Part of a small language model's weights: MLP 640 GELU, 2672 steps.
Each number is 500 + 40 x the weight over its row's rms, rounded and kept within 0 to 999. Layers, rows and columns count from 0. Numbers have three digits each. The size before them is the row's rms in percent of the matrix's.

# up: layer 4 MLP up, 640x128, rms 0.134, rows 322-374, columns 0-127
# down: layer 4 MLP down (transposed), 640x128, rms 0.128, rows 322-373, columns 0-127
up322 107:489536527472509530523421452462482585522445537494530540481444528569524452530478514471436567569493437511477447525502541544470539548433462487502529485520499564546483440547417491518449536459504443460438468450468467449525483495520473473515522434521469499550532490586465534444509489473551441531474514468538462557505558447522530501509558497398499528530494509571428498459460464477507501486534
down322 098:487470574510498422493501464522536477551556480540451420468495465505458449509525485456471506401480511539528517477480482479511503464558472519471451471475513391549512498523472535531494458523493502470437482511531497536476473519431428467481472499479563538401484541534539510508476466517469566527455588492438471521449460519540405561511487417523510435582488471447537531540503488470504533448519
up323 102:543491516540527472505543527535483448497540494459525555545535453503464490480587543529514585434514475528510498512424482463495534529502556457474473457522507518539466450496465494490558511460462491498463497575480480393492456536583516394468519532572485538576486488472496465437468469455444518495485563518540572504503553460501514561547498438448398534522515519474528483529575512452476472516495
down323 110:474504508402504477475482555515562458503550445492479535563484468458494407557518544533471532455528505477431501523436518583502518490546533536533562508453502507531563513455545484471522491456529526435475509440553516465494527486531488489538406516504475546550557437514491561492451498480482502482491555496576460476500438380472490475477507560545422547472512476462464473468533537578480488510489
up324 098:474514558492473492483521521490478487520496467497520552530546544585521463529513468491548456529542516451508478474469489434508477490532523437525477537423528532432488516511425456524552542505441508469514411563520529452534430474514462510462537519465405592530463436405493492473466512503458550486424502583479514523522477532492542496508466511559458534510437422509540516582545466561502544528512
down324 097:584519413482554461518452426475535489492485518508501519479471452478445516470499546426547450492535504544464490536507485489453538459486481517534553566528490438456567484517524543459480476494520520514476523458483448501467591476473540441475535463526522459549526504475522495415474460542520444534586452405600551537443436407519500470528527520499507505482556479478458491495455514445442488498487
up325 098:456482485570534469509488553448464430485470508483442496485512469464478499484574538502416517533523471529507612522527552516485496522473535491463405444495459466515482552502456502503513572490436539506554559542527477544482461469513463585545568525515507579472504461433570471494565471507503506493488481479524548495495521457453569448574581458436492509473479458551491418473488499457527483487521
down325 104:515527488439402500516490518500493550515437547572514485487486494558502553546548487497505376468469492492504451514460481507505427500501476585502594500508525494480475518478539422552490471507518435475560464497489515577489515486513534516529461493414514452503506500549416466492428535495530519483511501528442546511560517512537516578410489487426511494442598475471545515456467538495521472518458
up326 095:392530488506500509550503461474497501389488455521462523482543517514420549521520453435434507425435466529528459492516544462523465458523545492476505456481513475487496535571460433457456525529460570490546562489482434568462529526531461558469504472595501573487562474442450590461542536479526488448442516515517500535507508536531475506530505483479521467461508502490556517476451503502564509527442
down326 093:515516525511474486437481537544539416551520504489506496477511563512569507535515531511482483442496549507512464479495499533457543532546485499530409544549470545528485448484484483518508472508577482501507488532511534408539519506524525499394474482423471462487505472518538514477490530497513503544410511515481594460461477345444512451460475580508481478492454457570513480495494448597521455519521
up327 095:463481507472518548519468488492482540537553573477568510543547489526462437539445482523489509564488566486480422448496526390455478427525443526484495492531520482510466510508513516498503506513536432469436426511526475433462569521525502462516490492545553447532461456477461513450435563521479539498515535511533515483496488534482554589478492533514490568494493466539415560577504507525397520460435
down327 084:518475494515498472458459450497479440462457390476479478453461547473536596434484528485496465481486455486497568557498467660537483540459466496512500466477506567432561529436510497512519464518466530539579531483497510510510401504438536522489509470496479536535590533510491527532474435491487425475528459467450534530497512506526505471486547500533522456496539473446539472484486530469566462509538
up328 111:512543493478478459434532487486525479505494525550511502447454490591516486533523572506444493471484530511453470436462496482492468498508461498519451502485454559485510461476520451462514506490410514507451525455455448568523570528555491446433522498461474528529502451523551473416526531593553525510479572458496585600548512504489519502529486487530473544583516500402472454575530521542434507520515
down328 112:469393506499562487573422568476524522532476528415486515564537474452460479522453484512450486547529478506537514545418555488517579474501516459544485517446517520427481508481460518489549504522476466526448449533467521487549463569551495484503511479493520535424473547485492498528515471435498428414500493480488504504508432521521470447522466523451517498499420488497525517545425520463499507372461
up329 111:507546513523613535541441467618498509476529477576499493456489452521486444567489531489496526544455449492555527574513536515499506493438501484548520492511485539452490542389469493440497553479507508531479513456444499527427538468474539508563505489487512490580554518519517545538488468468481572516462469505480541438534485499546491514509480479524511512492473489445467385546436555503540431458462
down329 111:506500512523495486486532493498523516496529440506454470481481501435529494477429569567551460516414487501480567470520464534531475520510550448514514498501533507505493439489543475473540452486528493517468411473494514390502445468549526487477445534452412486550627521451523509509569511385466517556524486476515530449517518552472484533448449481465495541490578466474506566472450523546561513470527
up330 112:484427467485502556457472496535530503388482476540495458453580505406583474548532485582531519517470524455485462462464521521550512445519548519516474502465455537551449573458428520461527506478538475536518532501528506559569432519431482477449447528491550521546501541487527530507476478491483516472417473438556508498550524496448595543507443513509492516510553466517487448462494503513433525464488
down330 095:511526559514480485464509433499485441550492546463488534497418515597409499503427460399482512439484496493492505544528462489480460531459429392490516490554526454495585436470516484468493480511447509454410490504479474481471559503519451533537544469485463497501525474484489412469539518533484487501518499524408491466507491459515449435494557430453486462522455494514514569541525455509490549489467
up331 113:516505433450494467483476526443385512441492493495523576523532489490460469492473390414515588481575512480437450449376480528547578540526504550487506512548538507527525508461519480542456532517557506486567497503480561544481462473542471533568458504537474509463504494502479505503504450561467480506494505548417463481510488561467524483507518478545517459524490499494534514535514477466533561422533
down331 099:443541564507480547507498494514558496466569430501424500440482459474543489507544569513499477435444534520557559510561548495536478479481480533513500551532537521484554413539455488471548512479431510522514536451512512478539536543474544419472529513487575429476482520567511521482461601496555511552472506547519471518512545387506471471571468527481536579492518492465534498475466536488450493539526
up332 102:529454470525505493547502558448497562462463410491368503522523531451455458531477517566499542457463510505506484537490499465422586562561505473561433557526508494499481505456546506495519504503456586531579439524496502516486566509445539522462485496561499500463496517492523467509426432581549540491508549559479510487493484457527508549453496491436491483567486545561493474446548466519500472511476
down332 095:495562494498554562458549462517504514482496586562572506456506466565516585522496458430464496591525500562452506480523448518514445476479581509466502448505474490500523544504539552493487482468540452464480527522452461529556449527490471500497481586447533508477545494539468548494512520532515498509465524487503508516553499512408514422531530508525520589556517384438502517519506508494498603538472
up333 078:483462576431563490504492563476465404487473399530487526491502493541520433534554436489556591534526489487497537458491450556537441511525411474577426544536486510472528468514448527477538520496497490551515418464492519500593554462509507516520433486513536508524541555464518472456482469490505478486468507546516429438454500516552462529505561480499488488523456572527436474485514499481491534496553
down333 084:512585500514524481515522490543578557508517521543485534541411515518403569480481495487452503492529499542475450528483519418515507458490518519544505425449525541512489521529487491593505524436460468555450573529480373523507518527506496499499474563469532488562512526501420510467501441499460522515493490504530576471486475450432580440471456481477510552502520490429553477579476520477508456498482
up334 102:461511488457498504577534482538510442507464522521483504522563489602472521454475505447504522530479558508511530466452511484529562441559527540510486493452520506478569473551630473434509544506441492467461497491487471539523493538505505465482448432517497508445402501517560471493475544472460474513552538490472451504502513469620523493461537515478569464586466539509508546462553506455484497428432
down334 097:487523510490607552446493464491533491486483475436472472424527471472532541487470504501489546464514519515440437537576535517541557492509478477484470520429485480480458530564534523574542500523448561582573532495484547495471510485501546446478405512486533444497521525499503575450515474570589519453510481466521520477468488523471435512524465499542465484467610489443424440496502533515453522514548
up335 089:530504525492469534460516483524451458480547491498518460570493459491459445453454530569474493530485571443567454495475490488547537522479484501493523477527507508544580541470392514480452484484576491504491537424500605429479489518467478480494482443513562504482497472536557547562506496528455570452429466452480502427555500471479467520477422465495487463492491434440432491538459474550468538483428
down335 088:502444455455604454543522465512556508506488490535524501482477560450538516506551479519462496537544550498474492524495483526461526447537513496579548485461438443416510451499574496542518427509446511449508420530504379507584480494536521539505477519493447500490516558518486447487442492444454447530571485476546512523517455474467523500527490515493498509457431572581480505520512459422539462522519
up336 095:503467476545490542506476577454553441472482511505503474484486467486450482525435514496524455492527488444449471506543399552488517538521506503543513542537504529423488502435510496451484533511482504542495476491533558504484491461461552392494485516472585461490538466446570536491439448600513529470486556544520498488549485477535482437559398497528505520508459444473496474512452461522375558514527
down336 113:554471503443512500492452544468524438533473497496502575534658494539492538445500486495513487475528566523506427439456498485530489536460494540487502500450522518529434511546514492508579525495520509565515548547580513546435478485505476500514510519510495502510495563519517512498464506586578517495568460540551535465529465525502521511465503511484481445486467425567511576507502371460443534529497
up337 109:522483562521508525542427473496515470444522469440574597518482441480440415536500494473518493486552497472469494522530522491562595507554503483506383465521476572529518476549513526433445481517487492478494446537531546495481497482468545471503506566541516519513471507536518580553401466499473519477499520449461495496504498489552529534531499465472554543448461628448484541526518512482476546475467
down337 115:474522470477511447484438484432478495576521513477498516475422534490499496473511503578486514503535459505453541446497406557442533512457503448553495579475521518452502508556509481535570520465520507565509486571429575535516479475515502482519517461487593445504563384569482427510536551542531511530561493488474447530464562561471499493430548521481488453537502519473516514533517532560475484470501
up338 094:441492494511498572479433493453570447476445515548502510550451505521504481510491502530442523488482447501510424571555482545516452465431482521479538585504428514432492472532529517372522537566455499526481509549456468506457496545447494519458456528513542489508525455493485530469456508540520448521482594512459508440507430567409488524474467439471533488528505486486502556529470584513506503538537
down338 090:513459500462539520471504519570489539532516500438512528478525457511567537499499435445547566550567481458483537503419504480476495524505487491511475473496522466563440494517481582492460532476469502529438478479509435516441551521438522507527449497463502490478472530541558482508539509560468524473520440514530487521482558484507559450486604507536454404492462533499496485480595374457511433433457
up339 100:488533517558424492438498498494499491554450537471529469523527560528474504516477547458464477492450487571472473562556504480547461481452459514509453535545484500594546534488475506504541536536483447498551491427499478483498445448484445485555413531509448446437493505446527444538564451473469512509551464540515501490444532517480463439486638504544535456521489506465478505443603513521546485514460
down339 095:548482485581540466551501481474532494488515438493543526469447426449489528440491460507513565460562436489515529452537496491484572582545533456464501468421547514485492407504519492498512505447474534471468508583497511499495536557495542577489511558521513502523545471535499502488504566531489486506453539417457534528488487540533600419561472570528463477472532460485510481478431501577487539486553
up340 103:585463456435512452568529526523453525451563532475453563550536576543477536590509532489499520532498510565517503488488485530523400504511440496530438497464458507510465548489548455527519558483476498473490522499460513487476546511517550458493470525554515557589542497524547513523480480435422526494474497448510478561465509495443527477467491524596479484473466553481505476617441533473490563507472
down340 100:442442457507511557529533528406545493537485473554511525462550463467595485460474424528510478454569543485455490524478535494492571539459525515461525477499475546488441489507503518578517500487522501481594511480509447501460484469460473491444487606428560447472503517529520527531550555439465502474478496478382521426492473517481505504512471544442507416514532523515430489475469455506540481461483
up341 096:508508453493401521535512498476604476499487497476513484539496479484510506429449502467431517495463515498507450477547519424480404494483539550468493579554447467528450463524436557501477445536547508503469410509558459556521500458491428516537509482472533524419469500463461468557488542477503533426561503491534594464515539484519487456516477513510601509561497500497544490443445494460499447503508
down341 084:479492532481547469453471559573439523486536488562444495476526488519497467567505548533525501480499518494495526573470482596471567515528483484519503476415594547529498503497534502548558548495507479500504559474465540437484488512500491481450498558520481493586522487501573510479539437502566479532409477515457449511460496543510508590448523491488399490442527485525416483557493507557498561518441
up342 102:491576451500474472490489481483527455453534529524530499580458500494543476480437465456533464549557531498438490476571511551485444556502492482525491559451514597523477472478511456428473435483509521506470430531532499517457493548561456485492492497448573497548471515412541510416477438518492478466531499540556472526491514476503537501584438438495582494488464452587447529494497432469541535489471
down342 095:491522544463510557479511541478496519489504501522427443431500563540498494506560451548511483513468476599491466472531480527490544468449558531499513551553511523447464500507549547487528530467550536505524591455541481469485559472502565523509510540496405539447574508490463470543443557465481480524527553512523548530452482549400463447527424528577506489466565553507557474495464541568530482504523
up343 101:516462504562526483556437509530471443565472504573432448451493516532548522494533525494507522486486505491534497449519487521463540486441571500517574529545513498443479568476447493473568489417528500528464483585521435593490536546447473491448508483497518480476468491504549476508545459423502465413503503440426520513474494529441457512512430488495470454510478537525479591445553514484483578497558
down343 101:499528529415501574443542472512482471499445522542564514488448513470495527428495567517488479545534514459514522587548582504568478466522453562499462527497558534560487547516599478445461550505473512473470513543466534579487488460526542516471442524505452486553545496486476491542500503564504514502515514583568454471589533494517461503465492452465491540523528448496539405523468485557499433496490
up344 098:577501474484477601505495505567475338525453463528466533520526471440499443494481474432414506583533497405505464469533505555487504502495533497493461505477544511446550540524530507464509516569534485516528480480560459459488526471402509515505454508495540503493481543463542568536504479517525488496481544499498479488504557495519474567487454517527541548560501472465472504529458597451517527475450
down344 093:470437497520537458516464471446470602480562592471497452421495491610516559515487503492572459466470501512511492502460514445568534440505496532520453565555448492522522507506460511505439524497501533557404472520537554466469476470539539410465527509515470531498549476546505489441491487538513526473530453540549487537451531558568519503533560492466526471506517543524499525505488424572440496494535
up345 101:454542526450440502455485449444461471559529592450509544455495461552502504485529491481527551563537512508586556499484519531484529485412544492488485483538497533552490591477443515397488461446472392455492525510512459480491497513534501513498482535501497530478457562468555588498534501542449473481464525542515445546492499454510610470495533507413494483488500559534496497570500475465466490503476
down345 097:537499545567554523540478491564513487467517459580496471528506558440514509505549537521452428428500498490429457393466453486531549474546480541460497553477505486437485472508493480512539474471566579570447492560479523464476451435478430474546534435552498455482591497511424511541508532522504477540542509497475502498513585491537442516510537482538443578510539512522488500542513509544548533527502
up346 094:395561495535475452519499416485479565452528413452486459494514508523486525535553583521545560472437558464540473537571513442495459490456527480557439541495499489553495572491470497526557553545478466559516462593526551521534491523494517462532465480500462462475506536422448522469466521492458525483492466523424558464466491487537511465541472554543519545489562432520533458525483531466530471507491
down346 103:507527463482529464418444449540491535495507503475565580515430483543519520554555511477544516529445533508482483500472445481507467542540422503532414546505521504476467462487420494500517512513445516541512536582455547472523468553493397513526476511428533464501456452525474484517504488578516543458502508465488474488366521569484491522483510550462513497478555499520535495539453484480473399441456
up347 098:459476489534450537547475533472492507498491403435510525532568522436550460477482536461494475547512557461509495564466468595466525569421497531518529383497474474499458468528500383482621482512470557544481493460473512480525488489516530488465503475467512504514504489510529452465542565540591489474479475462538487508505534517479495507525457493545508468498514447496419485561493414522511563512521
down347 117:498502539488431537503514481514502557458548557555454468548454490440519491575480574487522458561411505501539492484537552555482506439547486492494553486521500549539484521502460426515522459507565452531560488433460544510434446508487588496499482511506554475474516480512455497503500453504449501504438399512562487510505529511573575519466568465497485524539544409474551501471524547488566553495471
up348 085:557485527593500515512547518503430536499527492514472544533489495451502492545552510529533447535516518555502577480521516476455495536498481520459499453515560558483475508495512423479559452400434451505406531460453512515574433551506471481540483541467435517532461537489498470441501539506557476493465574456498541484500540508369579440494441477478418514490513490513510531486472508509522556518493
down348 091:547531476484422554541503513548477484500536514446484505543424519547487491498508584494524540548522457519495445438529549461473506486412438521503504540481535470494478544539390527504479478563523531544482562499463503416460536465506513491488450505493440478544518608499517509517486484414432495571474447486494479506514495557579478583457477512490468462607515530546497544465532469523517502510519
up349 099:534469555556545443553452552451483429506510486501518512504444523515599479486527478521519533489548523429511517454493464471470555425474454427492494520472493486635529528436457509450487489433469499463515524487495535542496492494534515498428527536528462538504525462464474501531433504446491539480461537538534520467515524497518438499480460433493504580505451488530430425419611500476517505522480
down349 088:488529515502474506539546474468589528537532514502479518537480544458472483526468481512470382504496465537457477524485520453553474525556553522505515506472506473445552497520550505489458519465433516461493443512482505447455496525485475534524572529528503426455557473505470488513586498501457534526550489524463510465496388508486610499498513518479467489420538504482582567553368521463463454450494
up350 088:505464543525539486488429519519533520544502453543468469531464484449464562430541529543483499485424497483497594525545538470452517474538505476481548489514554428533541528438473478525513574445454572538520525558518491530514428477536486558534519533569531463465416480472565481408541488582505522469504498494519455480554574542493507472521495444442541422539490522584537469522508489485504485506469
down350 098:516499462447500494529440527454425578473496460481443497500477473391516571453504498470513470473524494498470450416440440543563537489487531535511514519462467525467477485509444509464539484516505618467473542494531461565509529500503531534468469559496506461505596471528501478492496505479445409519470496555500594423497475483488572500498462540473532529518522550425559508517491548485467427534493
up351 101:506462583468527464471508537578499526442513451571530561522401495471525519460502464458492484545452516561495573456502457562519493631440456509489494517519493526426432473518547502527448520486473532465452472480452513484464517461560519524611588528485525529458469438505599523513471541501538511527506449495536452492501527481494512524501467498474480568455519479463478513471507481462515481448470
down351 105:470476516595449477496481527510515453501495522521514521533571513502589541482448454569503460497589529476489488481455542494511608499495490553454520453493487513485494408485519411490534560579463474488494441502490509545490518548478538529412488537500528503507571515512555457515527449503590484498539566499485473484518461454466417429535489466490458492527517471523481451462590484485490461568475
up352 101:447465556483497478474455495528536520443568528507523532512451478491495511545486522469477467485485459554463506518478456456513532529449455559450529461515529515421419480459484546492533516418468538446395579561521443484443381548544529468470497556508545502564515471493556577502541497487486442529476539445523491441494467454496440505513532501552522516509506449496403480536473531474496448513507
down352 089:494476478509478509524519504461469499535459520521538473462513514549444412429520478472558536559507571478512536481491546515520488425544545488506514496517487519513536530522502477537453478539478467551559407456455469548499603527481478506485508402417439548400483512532406435502477493549539528529536488588500437514517536528500593516546518500487473414493519515527547474485520497533469544503482
up353 097:451558445480480514494462528452440476500498547414485562523492462528593490544504510484442446560513541498478450516487474497540445482534482546479507497542527508455524446524437508477500481537523486489450490492460588519528489476486580515421588508471567521539554463590452483486417476514500455562520534508470520547564485429422494513517489426486546529522489498561401511512530514505520500535500
down353 088:525468521528492522496549472534448494537462440580531444496519526443519539524464499480544480478466455524555526508511480558471503523457469509548521452485535462474507571459505482525567514502490447469508500476526491447482528461527452497539427474494517463444501473415550507485530597482496561424445446482456515441483475562493554548476495529487463480459581450473540478438394452517528589511415
up354 106:535499506467433469566498507464519611487545520495506506497464501551532439515538516577503483531536452521530510479523431549473494520470539561462499454491475571507457571490470463459519480467446516541504468470559463396549535508561529562449494505525547520523526547508500490476465479507471489496479476442510464531490529546521517543463438527503508516455520466528572456520520357447405539557524
down354 109:489451426493482478574473553520535516483485508455520519522418506485507574458436446477445541475455511515456473502537564558547531507450424493584473542414494451484495466528494463536497528513531460490491479463462494589532454493561468499433499509534530463511502433440515468508532576440471417506528485562473532476462479517543481456465490483417454471443521505535511523548505485414556509484463
up355 098:401594473494497477550529446498462537491561579488492481571447491521479538495465523538504457483517432487468513523479439555575502527477436511448478567452463515532578527521531530584482521482514462470485490452508531438502481540484541516399498543519469506491513470530548518455476485480442518505534532466447527470459489555527609550511518496530496507443487538552499449431509516495562478535426
down355 106:557469551517419516550534440557540471453511482508530538542531489548485462476543501515528523490491483533482427566480505520525502558511457516552498539462471570525568544521475513514483503616551443517448510469500489539389529499524440595510431529517516526583475473401507470489558498539470437511508464485502482552506498483528448485471541441426521423476454491491492539512506510527493475529447
up356 080:545504484412475487559472549528487526448502577505440487538504542477561474493510486464446519544557468552515493536506450491407532459529454502467537474445512547538487522530532476443474485418501480522507467552496496522499526551550454519435506538531518401484543543502421484528485465559499483511544509508536529450492564501599504522484448448477525545486510502485561539410499458471468552582431
down356 079:473500494569600549503508505509563505508470454442476505475555497409385481529500537549518463467450473452500510485441542495581462483533465480550572487561517453439526497527494485526480512623471513514487479495517479464555471426519540501540513500439508523491426485482545501487498529446504494451501456507547492467500415501408509519459504550488408499441497463439506485533527459476492471531494
up357 109:588490526515540529513404456497421453505542497555463558487466471480468536479528493432486525451521479515540539579544464537473493536460468512480512558502482513452455508519453541568489488477494479495495615487488562514482425464645534485538506493507507497597493484526547454514507477428566477529421482524473447470563508491485460533477460463557496484527474497488516498544434490505528506467482
down357 117:474559495511553544479450459609520429480448485425493422511442557515481504550542527514503504463472489517480490597515502436528522512551517506506548448461518466476531485513537454422504508553539458451501525529450501536510500556490524498490520414455517511554442524588495534521469555470515509549509488483502537493454536500475540471479457412484463520471511414466567479455494567471524600477489
up358 103:504520444452463477491520578470518433459448525537499559492541556552450401503548527524442483544453440573491455415508448439462467546488483527489489464514499552491460462464512454551489541464489545500399529488481537507538535550602510509500457483515506509439440559536466503498486457555509470471502579519481581529449523416506507483484481527480553543522528498509541529471503549442503488487479
down358 104:497459493491410486529546526456489506582505460555498492539475500478476467417495478459446468515490451493454551530522511565534486501430477479462578449494494485449387536470435474514507518477460630511504547528527529525529536492517481477503572558603491496503532488551514525483396542481499495562507490511543547483503524514475489469500505530506549583479450482530526440483475532461456547439524
up359 096:448518499541439557520516506475436441465465536557525507447562407449487528620501546557503485499483427458457541425527558523510465513440512525492525553458531526535486511510563488476508446492473495496470525519474559455534484498529465455533466472535519476580534517500472481562490465463493421459480536456474536551563482590465595550480495508493425508495510495511488519501492423537519493530453
down359 100:487531486496477497523527553497518459434535555456506444552534513545428505437482519443455492478480529529501489457445515455525492501489511443513364550479477410534474576405484537471456454524517592472520540512487480486521490483444472518502482541460533518511483525515523550498472467564521508551563535525459509468398489520460458526524462501552486514456450542521454531507546543497445473606528
up360 107:426448514535453503511526519551429469518538487534481522470558521503502519500552458563488524470472456568561504541448547550460472504459495448507493473519476525526489530519541481485536494483490545488559581494542530462489486480477517470498595490495454600483477503477514493501555545500517545526497505390549446585494496496485524508458509498609413517390501554487475418491561495481464485437502
down360 102:588527560463447550508520433534521491466512511522498535458545524634514486502436517469502479553547531505557458537526484502581488507559465473418539552500509465479512513499519532516462519469461491584546495441500471472565523527521494591457517584487478470522484509490464490562459522471500507504489436529572506367511472505523482484535521484491583504510529517533429544465519489514543473513545
up361 105:560462471477532490568506472574456479527507513546490554516477497532499510435497517562552498519541518517536481481491501518520525548464428506497499509467542501558467452477514492497506442516423527562464499505514436506504464492520522513429543494522538504497413456455509503549454471482449465535462419464546542476479530488633553420523497481521466462390561519438432453434456522434535522510511
down361 089:464494511517468495469425539467506537473490553485444449512455499461518447578495481507502548545472522421488537543525489451464462478531597502458505483494511520492542506442447519488479519474557491457507468426559483492473502487493506499533507507511525484508590529545504498453561535569541519469468591553472463532573494501335492533499506481543492578516490486554543525499497468589423485473490
up362 090:481493455483497515486442491561500500515551446525569467514612500535397589491500449516470449505527497452509430458447520470508523484479525519505514480450510448511517554470526603428491521472563505532535469483477554500495482518492467431523514560564512539492509505514509552459473566451507486440457422537479483457486456486509526542417485562565498465540467496479473548438538549530488443496433
down362 088:502529561550506498487530520505441504441572447522528530501395533479552527448493513457446583480496439472511461506538516547483533530468472595511525462523501521411520502516498430525486472499456485492533459468473536486493438481489506556495487489490487498555517469560421528433479461496467515533458551493475487566541501496515513471554584415473497458464485491476573531499541415476526514607558
up363 105:526556514474488527506425473521551456520521537544554532498536500502527549465502531461460568431527515491471493558526550471478472463556539518534502573519523557472413521532453491517523471553492546486572487561624541506443479426513528475508457517481467503512557501587509457496432498523463506441482464477494564494514457505500437539569539495480413515490487575522485540473504488492462395471502
down363 092:451504476542549491499577537469446515493452502461466419570491534524486432510510507528563486554537500490507500421484519460520494510448531526417527449618515488512475503507559544508513469467513469489437565461485418537542482593439435523515529532494531539421422485487525528471491504499476527541492579448526496467540556493513520540504430549527515419488505497489517446538534485487475512562453
up364 103:406558516529498450552499520470506523533460527446442444510482532522523476438550532480469543538453466418566490521461515548469572545493539518470496515550534447520483451555513465551571523467551483548489463462475456458474487554554518497474532541496544462548490435502462494441516494445428466507455502574438495468423503479507480473488529564473496522511438518600563498565499531514543496550530
down364 087:501423473444559538493491448578478469523575519481512547505528466502500425514539517519485522512496554558541474535481527453563524489516478558551493488491458529507442511538445553507396475454465552477464481509540481487502487450457507491509443509488437476503456492533547534528467516583544450536474547445632506524533552540454542493594521417519487468459487489530473506468463482434452522499463
up365 090:531464499526502503510505539632521596446535538494495545551512467514507544554526505530357550510479445503483563515551528486565511500466531586467542541481499519500486497448550523478489463492457517511429464447453527460501470468509435541488495523511504513590498460545496504475480507505448457427486514468527504494485446501466483569499531497432464564492449491471464510530549541419494452535445
down365 092:452487517484539505443547431447494494455479499511456535473516502517466478444525463455531512475538533500525481493451480450504479520522464405525446429461454468501588511565419402486455554469491509506574538489517524469469624489505514490522516454533452490463497548514486474493513484484527494582487486535448465510472410537504513483479488453507523484449460475472519464427487403534403514498556
up366 112:464493502530447467481492455511452492455417447521505528529562498471481447545473458545517461476464484448481518540522533483563518516490543445498528521529404393560520522522471499537572561555471513523465479476477465478547498460470459477566542526511481473476414484488481487511495481500527485529541546528434540491520444486516509479511537435417550463445517464461549580533579589460544429473514
down366 092:438518553505541502470461484486506505508602515476486503433483440513464527506523490479470492439479449469526505472435445529537493584515432491594508462473547505455436567506505453551466446547470527398504482469557453487467522462467500548520521570463540558519515423532555487516486457542511524462468479471459497486503563546507529558595436499495554510531530528510473523500434509492502596490513
up367 107:471511540475522562477456452567491503486501473550513523590513514453571523550512499429528528528551613537437514527538454527462529487464469510551446501386516491521475563478471493568478473487471510596538524523551484515505487522492441501483449511447454475533472536503519555536572541452523471517481448498447495488418521454557573484515445473560524557497509585444509519505464516500504505477500
down367 088:503504504486527512529561561422465466505468483486543520469499476466452448449529462572482454570503460481528459511442546465488439495520512508500581498513503490471515510553529487454561473533541578465524485481501470358515447485433540594470531532457566512500500510528480478527454490486460551494572494541555521471591463526442476535432509554453477453452474486504472472486483448528522427534499
up368 106:521500477467524505495505472532520508465460398530476545522602495520506565512491470438466469469501507560612564502504441492542537500512471502510515522436462502505542467500420487493490553484470464441545540518445502456430489457561556518519460513493515498580550542512483470513432524415424515475535442502402443483521452454528473514472475504521531486447559487422444501535541494533523452492501
down368 093:449499556505479466512476518479482515539472492470542511499399509446523486511542542547517505480511488510394476536459519497480537499458494467497479491510551531486490514560516526512462411549524567541421440512500476547472522543413437519482592562461478533428458541551508533519544426568516497517524501494568502558482452566516537473538515453532448481521418473575557500470469518488439557467487
up369 100:515552491553539526524465518498471543508557445488508520472528505529509514462551512506441537407535507498466488476496487576518496504544542585429451464475594437551486513478453404462484480474543456442486494522499560432466424539569537501472430489442461547520488524523484521520522486456448519495499478478448522497523563547472489501464559466520578511467476449558572547508423484562536501463522
down369 098:537492458529504484372544529434477480480398493432496459469529419448478435519506439474554524550493466479532546475427549509502532512488463448524495455542485502478583512538545535467509480496525510512452503495464438478494501498414542492462487476455531511444506406513497555523490459555463501502410518532573469486467451425529532457524457526537472512409469496504462508529468461502528497477492
up370 100:443501391492462474520556469465480449537430499463568522465493432566482585531518495499562501476559441493485496468463548505508543505506446521507461452537542522517576535500458485594526450499449530477461464566509464579532478548463494541466508507552494499505521505469509569426482466545477451438478540558494595488475493495586510520503532484502452527564519480556507459534472514490559472489522
down370 094:484487518535568443477435548535463521504560462530435520554481555481530439502428473477434535566484499455496510501560504548529556539493502474512514509502516482492495424511470548508420519523511441513570529436501551511540514491562512530490487547460493501499580567508509556495518468514487526552464398507514494541577381499463526469485557540469483468540443494458482481531480458439457551573494
up371 104:534486506510535494498404448473498498528464497492564558498497488475586478494506529464509520481567539564436546513471533507469521490457429508496509483494531511481465440492513514493477461442501506577485556563589466484498442485540464410491369540464551427560533464469553498597480452512540490502500457537440514513557475552449532476534501423470493522457482511551493536526497484452484478512548
down371 094:419491543505532521523539517471533489511536485496429516491493515416474525540476477520433460556404500460540487504517458537531539517540547502472486472488461457469514482579487503537499571538482555443530487468438459527461489455518562564541569458582479521464474490501508523403510577439498503459543532501589492482428429435483420515537478512516479473480545462552479499436490568493511493494478
up372 088:485486465566544479485418429481486481471475409492414527517487505457478435546521561469540525534509503596522467577511529543490584486464427503454455461526485444543588476442459505567479526501485444536458478489490471468513489529485530516559548468548482503562612469494510463454482510454516506487524532507534524484495537439448524520524495401517505562462484524533543442484529500468513483515517
down372 098:514488537467488492439476467502611534467461463523469509509475528482572425475489513557498524441531566445483485499530470503464503505506525464547603475453566522528509459560549514485470522441558534486517537447433467459521447442467465466492526530484498486500481407519513547517590642519490470473474500528461503517463460515491469526434527512438519458500512456477447552491501483508487480596516
up373 092:519503460486483527433517566554530551514534494503463454528506508532516429457463533447406524534465512480558529472500438481513577495502499508434494510474451528564470423500507544440531547505565506494474535436431523483409546508545536507555488467526452529535543469530472488488462455522448517528502538533506580488468506466516493536521533491466517488559434578508467513431495455519395460530414
down373 082:561485536547529510515486467371476495484494444481537584493466499451468547523488506534603469422540445506503485516497563527496405509486508490548487527483529529488512562492439514507447506441464481511507475580556466500553505455471523473469532517472595501457472534522506502479531525492508484508529474474519429527569519533516450507463492601524461486489544455452523471525511558486618540466526
up374 103:474538494593480501446571514434553450458477554480463516506508461500436565585540525561518511450534426492475497496508579537541462522466430541552483548461542531538476459540548465475484475508477493488532480503536483579475410531454511519443493468584494500474512526509528512584490465517456577482492481481489536510501519523470449461470529564527464554537554483543477447468558570495432503521518